{"n_layer": 8, "activation": "gelu", "bias": "none", "init": "normal", "beta2": 0.95, "warmup_steps": 200, "decay_fraction": 0.874, "decay_shape": "linear"}
Each number is 128 + 32 x the weight over its row's rms, rounded and kept within 0 to 255. Layers, rows and columns count from 0. Numbers have three digits each. The size before them is the row's rms in percent of the matrix's.

# layer 2 MLP up, 512x128, rms 0.225, rows 154-179, columns 0-127
112:185053151104111138123133126125139126140087136089243148130135140174133154127119115147131135014129166081106145177131171125145076153120153123154134097120175078138155138121157121113111095139144142113170106158099121168103096082164137093140116125165154112147167149165123098167084085146135130195086117165161138135164158076089124113131080160124137145164129019111141092154117115083110133109150
100:156107170145158133102105200126149125137134121144179120119100119135156134166147149102074060061146078188137132177109162079147171121103109110127121109118102138114140145059203131165107137130122102109118155138081175163127168169188044157040151119152174114166148132116135108122094122139134146152156112172061171060131102110148136159126147135145144148138121193088137194142140124102120166116104
106:136172179116139117156115176126163098183147168151116112096116193153156119141102141155143154145140135175101131106129092225139179198139114169134139134103177182113124159176172120186088112127153124148111112139129094127085089128110168129125081125093073135138080157078176127135148101137071115142094223139093113095109185107141123080168139126101124071131164109102062135132115104116150146081101
107:058098098131163122127105146119071097144118091120091127115152095143158154095175112101147090097106089164112189163095174150107124106112105147144123198119133126076161164115136145123121104142130157126128121169184163148234146152134169101097140127092177094110171129202144160174087128168167096163082123185106143096101123093176143162094114091112100080129124118176183099157093109086085115108110
123:166179120118082111087151133158146170118161091087127131157137092095136110146087152125196128155090106136109152110162122138138181114141157166076128152139181182140108140073133164097163132156080113173117108088085139106136187130118184118155116133083128142120150077085138114147076105090116140061136147118097164122171113162133142187119092127092101115099116196060132122091129139078072163029143
092:141138149093104152196131187108114049141146195115183190137097082129118131101118124106179105197149158120095123141139091180087170049156174105137102040100118163179135182160149114134164145132101169114128129135110137094095084095172153124140145145098144164106110119137083103069137106126114110099106131092077155107125128169138136192159122104118127119122167101083106175101162179101114123145111
075:159081165120196138158090126152155143150118155147097144124152156183132104108192100125196086108155159111145109100121158128129152106125123115066087150158166124069138105149134139139168145184157191132128125104144127127116160134085122103099070139154162123123118038096088114132079062183210127147139078084126125130103148120053165189137066161128110098110130111171122152157161130087146152144132
089:119144108084112105115180155153186068181094122127146162107131140125105152124184133137137127169155152118117142082172070104133112179122103156094101091154157079127158137095155175165152077180129159131110157191136111201159149145084137147124090172149098081089120122079131058122086154178092113143079125165113124093172100136174113137152131054117154111110163111097150067148160169069121127097116
112:134134123126147122148071139151129139095177136141112126114108062095115177136101090123178036102116075097173117103198160144102125096166114136065126086146139204137115191121081104094103124156133116100168127058148115106137097130114104129124098134117124137117099163099181208108168107152137091149144200179098103147160128152122096154069179096100117062153120147117106150098131119175112154102154
112:147147132139148182158115105127181113164093157136163111137128085135077112148082121080171102052119140108130145218152207181113084109128118052138149120153114083130142106101114185170102090112168115126083114080126168123152186105139120142134119075133152094118146115097134092135121133122140068086148126074117131134182077106144104151102123104120161117152157091167184210172135126141119154117071
091:139247103089098079132095152114145080113115144094122152141095108145097104143110142155141142094114133138166151140121072126117163173151080159135156102167150125100192176165088090137042103142166128135190103122146069145108152150136154106130120104119114121141163141121144139093110060131065144177140186145158119073142094105133130117125105117169124175084079142136106134149180115195102119129057
118:110115149103151111156103104143139178131107149162124179171098101136194141085218178105199139090111177126071117128087101083172140145129125127124163174086122156085161119172192126117122143091089132086134133163123028103167072154083111165117158149168133152108122134156103132112139087124110180145093090139144113150149124148154138104112096153131108062127163103169098147131069152161100078136104
094:110110136180099108110142127079083107094131142141181112176073114098147107177102055162138047137182189120120148139090145151136164147104148169180124096143155147118120122154117133129173103149103057151148138101103137167082131091127116132138185119110156078119145105126139153166176095210140107153113125133145088127108109159162112224129120163093087114128123130131082061160106173136111089066111
102:166141108164163120127172206194178158171088105101067138171111058144169126155148162074171113211111133120120159111157120072103165105165105077169132162161103120122089196107076131117134120142109094060140134121155140100107133112104106123087158112054145081118109120099134159121148138129103160141173142108133126154055145140119147148105112156109183125130156149140164184170097111112137098104098
098:108124091164144138137128123138131096136082155166097084147146094125141171136100140125119143140150103155128131140103150196174134065154095094094107120101122049158133112037105112102135150113182197142163098157150040119162184119111101108086182055103144161098124165121124167119086152183104108101152094113138172114125040135092154139110066110146099150133150139179119139160139132174132135089112
090:140124087086162055123146113099114132177173110091145207099152116124093181182103135071072140152122118165106145137154117134123111146163144093165135114117113139136200123133139104097074143157143133093092149128156074136111104151143138135151101095118134158111067115175153164105114142151075138132171149175100151145141169167110090091097174126161092086093128136024137161135128136121147023158147
116:103170111101181090131092140110133168099136159167153130117143154146164141113119178136144158136111082070094142060135083128087187122195178081136159136170187156138093214128065100138105149151095130104112122132201091078123110101165149056092125072135110156087122120146127208172100105125146162143137147132127169143130124147121121103088123127102137093073179150136115116126136165089092152113171
092:149153102099082106102127117145162150090113105161146103143168068093160153050115173120131092122136161158104161086179104126149102127107074107107171216124134123093177119163045149089072143139107126094133153101150152157173145141165107136092126122101116041174212169115132106116140130076128121141104180140150094129145149114103111120123095088164137108154140132125079118171215154116107141122154
103:148121113122136153139162067107056115110155175167085130152130081107134122149100143111097103079105140129159114177105145133154112121099174102129073178104120128150130139123115165141108141142146142096121129175125100126116158055180053136115169099096120157081137159167136083124177092171185157173098056117091121135192123104084127118110143116065156141063119178152193161202158087156126138123117
095:166162129132154208132111134120175106098099163092096110089103160167135120149083098137079120148100066126104151072135101127128174139055121153093112108146123154062125132121078158097158205141152122142137118130088165142122111186117108120105168137126129141133050114139175187123111108155117185066107162140115163165149116114113174158193148137064140093069126143113120114153208163114150152099109
105:056113148093096126148087133224119139140128138140096114127114161102047124125126170088148154066114126131164175115150177123071148136158078139060102143144100141165125127165151169090148100098120069113097120125182120120131103102152142126150150094157083150139177077137136064155099207074162098107106154130127137096079189131094087144087164149119110105138166175169145139141155159113133086126114
096:132129130108122083125159203117095150119129117136128124095075102130104118056089082132114151121138186101159172133164140142045198152116108100123119131152110116122165170088157150150144106120128147153120078085103115164124078201100107125115032172109126097111112156105119146141141081117142174144109105208125093072082186116142117163065110101085098112146179113116110125117147090195114127150124
091:131148102117126143089096075117104089083151161170120137089062097145142126143141138108129138148115158182129070085159204158157151144112056102136086106139145103138136094169050110173162148157139107120120113157083139134153124124100120132203086154133206141095120091144155109162118081154148112126147130101138111135186183106132071121106156116177213084138125129128124134175051149171129162097124
096:167120096064132045144130157125071084071110112177137125168137127132170086152092136057153169143118105084053144091111098140141179072140170106121121156128122143143075116147111114136146174131120103074108116085116103132166130158149128102084124134141132133169137112117076173058054072182150096146114120207126148139140121150131108173139136140190108120133147112171136130102077184106133135117090
096:130097104137194138180169093162075142128158162119135135140142062094102199069078131191177147156101112140105097129101131109183086123080099115100121125131088069124124068117195090151117143100145157130128122125110130158075106058134119171092148118152117172102091118132131119147195131159121171147151184142130133094091176162106127119125095168094134100131100204090160130148063093113100128125105
104:157164147138113131174150159167187177117101161197119112094090124115143093123124109117173160122063085083166155140120131122134103063111128119140100147177090146151120092149149068103113182134149140142093145213153096146168128096097066085112087144164150152167164113185102112141171187114171213106113105150092177103161089096103121108126158136170118187151071112131117122117132126140135128126081
# layer 2 MLP down (transposed), 512x128, rms 0.21, rows 154-178, columns 0-127
116:138206135130100091099123165152211091140115128148122129116157123153166151178107145128134090098116186073175119141092108118097086172107167111143134162130083087140150124106148095154122131112127162154140165127083144089183082139158152109177127151115098109141096145125128098130127124111121117160035164122117121141205160130112111114108113145161169100105139136161101108129142205130170061243091
100:128145113125092199116116138102126148124188135158104175121115096124136131165168189112103136106133137105103177123078079144099140146145145121144155116139107063123192153147051159109137158093077115095069093114126170074147064142120071115184080161142127141094074205107117129107131150091165146178098144134131151147145115121088150168148093152135101171103152054143166163073106125182138159106099
099:094135151088134148139165099135124129154088153141105110140120098141096198121151156111117093122063187064076094163146124118174142186135109084145122177110127158174186173098109154123089089106152116085143136145126134082140105119168137095176102131133112093126114132126175119162195089122154096082144182137106061086185122156176108105108136125136163140143078115114141198175109140031158116101120
101:144143133079137090136148124149146107167138128095122162176150127139106148190144156121106137197095144145088102185122131128131131109160101123074112168125167168121088100120160102151159193147120066141121061178100122116134125114160138230101111143165105081095084171210071166163104117106101139172131108139090095108138076141110108147113140109070149132124081056128096155144102107194154108120158
109:146144043135168080108071173129131189111083106092156140115113128113105096101145069188079144115166094102083169115102121146131129128179143090136147148184140126106132157101176136164116115109128110132131188098091055143116128064131125122078127187159130105109153107161132143111118125118163161127108138147116157135086147144069061141118179134091161122111147172115164135119225180098091187125126
093:225096116158162137153099167127188079092157047136104107133139142078124101110049109147163140123173075190080109108113159127134112145121111062125119130122088161108058105142120120119139167127091139071156149131145132117113184166111204086106170144158098141163120161139147101120125096200189130165149073136127181112155138117160116130127126103165151114114136171131110141092153121141159175104139
069:123202090176061116101211144114144152084178091179118069111113063130156031126122119132086131110147094119168075144107139067076124156146172157175109138097173158137141170096155144099113090112077095096108189140151116119125111106182140156170092132137125118116090126170122141147136129085114084111110137150143126070135118141163113134067191158132125140125118102077149131079117116137119144148114
100:067131097082108098076140125125181088108151111074063130121157154119141076117166064183113136139120116116136122108137130123178119204077149051106117100156164174117131125124088198186169140121096133137105155142100085134149103147124096140160108145145160175085136160131180180112191128213083118117107115116110136159145120144107117087124114193143128091125165101125143132079115180087141103155156
108:143137116173168099182096123167176105086098158131128117067120165126141134082112130166159072110066129085138113097223148145117150148147177183120075174168099076143156120182137124154121160148168100132157131110128091091117142084143141097140108148127127144081098122106064158128167167110124117160125164133095104136113120149118115079087137121098127119084196096114110215044119095152090109103124
111:127128119141184101104154151170093149083067135148113138136152101111089068104139117152098153103159182139124152128108068120108112170106180191088103090106102168064129112075110144091093126078128168097136125129139131103118137193129115210160182143121168103081108128116182081143145060134126146143090086122080165117108101120120068092157147194156138127128149087108121074106117077102087139117169
085:131090110174157167175161134116096108143159095130137076178136041148197121118149117140198103125162105124102134163116172085063117135108138139137139061139141169086147070143135196144207098098149134111060134132073116137189166109174128116141130189103133153130069132163110108108165141132134121063079166119095128150127172183154168106127144128185157102145127124113137109145121164101125143122109
115:136131155124122126096070120133140152119093126109157199114162107158120109095138102116143175181161146067156139143158091154144093153133181195127106134155155119109138114114118143093129123107126107183165073131137133168135123144164107106148054111130169175179177153133167115106076169162128083097114092150159145189165112113079169095133128129030105114063103135141155107065160184086124156189120
081:131135130180128140090158130145126115167126104127082105114146098167089127135161168112124155157087063119131139116140078136057109110118141117112158157100123127157194178168133114117082165121192135147141066160173128141088123146066134158136075110125039164174134114137117157148158160090131141102142198111171100127177131087108144045108136094172137141129101095129153112029148178160130090119109
100:083174072140112164084110086114133119146145167167112099080142169195163149096122093145114074073110170086088099120141074057141111105136132126126103108096139060124102144124117131157063145152143077124132102148084154126122186153106131147146108160139147149145158137162106132138126090153128125166097101046129127169106076180135124182135110083107092120062091127064078140066080152147131145144150
099:108110143214128129164157173151161142079133144137164111138120118073145138086195103106192168147076157146136110112119148169091098206119028112075161089152143090151163131115077114153112130142073159159081107127184149162149144144136134107150101122123158124141122094145106155124140123126139125123126090160130131139147099140209139097057200092100099094154147141112114138155077109110136089065127
086:188128162128127131178125085161136170094123078147108127181109176151135184105185082146136104131153103098086153134113116102075071149169118158170171141101101063151175169121120188153149125118106119104072110082122169133119118052145134088121134136137166113183122102190169118111136105063069150101134096157163106153065140140151088148090114078118103106130127112111162156090135159178149117177155
117:126160164180120106108145123176106204104142143134078126099112056088134140127123132147109076188099150099132121100145110115156112072210095091169158161143163151136119179101076114152062148131128079114188150152160143147143156136099149135086143150128117094181142148094132206171098108110109147081164114087141090134152073108102149194160125120092131157065092194127132112094120111140109163117145
092:075125095122100167082146153088141133133129160210124167189102095162112137126188109161107160116169137144114167087022119166137090135102104163155091134139116118136088129119176153146189155149162128104103114089114136102147113045117107137065143103114090166064118117140127155063057090126129155070106111139139143157156132143099140150118114147114109142096125074149086123134134140071095187154153
103:097117109125087154171192121110073129085139142130093026097143149123157095165103136130127136080087167142119128136061181094088097149073128167148134107048130156158175110164115147163194113148121131144143180135138097174088105098136078125106125165162143135098115112124095112128099109173128183153101158101126121169163171126058105100129110167154114146124134096168136099122074128099094048154121
091:150154045085131140088112101096120145132126122174128067124096104135180158126067162130139087135174064121151047116130112104143144101195113106133117139134143080102106115079119148132136146091103140127155121189038129126126122157117127168102143142139101092155129067110063050086060122111058157130150147141097128127165073187090133090118151132075104170160120157133127120119139106162122136118122
101:135135079154186170145134111182105101111113100164085103123155108087070053191151101127056163139151113187151140120126138186160130102191144156109158138124111103045107111068118142115078143151137202141110157133136127117153135060119153152096151139151165111171133149154116158092163135127097101099120107119146110150139132112151189130156144141127129117061101147126068088075123117140070193122159
099:115091083162113144153053099078117099160128127150127155139127164054091134113144053128160149179138107121141157126128142166135082120090092098185132098190135085129122131101173156093129162166169199107174173198133084102120101125088101165175170117148135116153169154139125100090132101189089080165105101133080159126113104127190102164099168156131103143099104183147091112145099103100142145137104
095:162151121144142122114113158194147135172127118172200156097154171170124144171060112165128187180126126117085115118141090077123141129122090092107081102143173107136140132129131123127135130150115109156121106080084186144128075079135142119152136148155107181102129127116134156093081158149154130086152071177092112104125170091106157128114122099096152188138144177119151153173188232075136175174152
095:145151101144130096110157162048143113175127145113162080167109144044217122103102196129145158201131149148171115115125105085208106184115142193180113135140133102153116089096141137090162125112156139150085170097119133124178112146082162106139123123128129164137166155078187096155104093141142131157125118125199143133156133098111128093142102175116070164132181111145134112135103174142106145160117
098:102128128169093170135117181163152135111132098104179121114093191180083104122122121124130093130117088090152129114119116123076118068116107129148153146094152124148124135071130143136084180137099125124166078158137131096181122136107112118172086109107145100201203096094081083098171180233132118155098052115158090123096140126133181107127114151164126113116125111075111174126173081152166172152147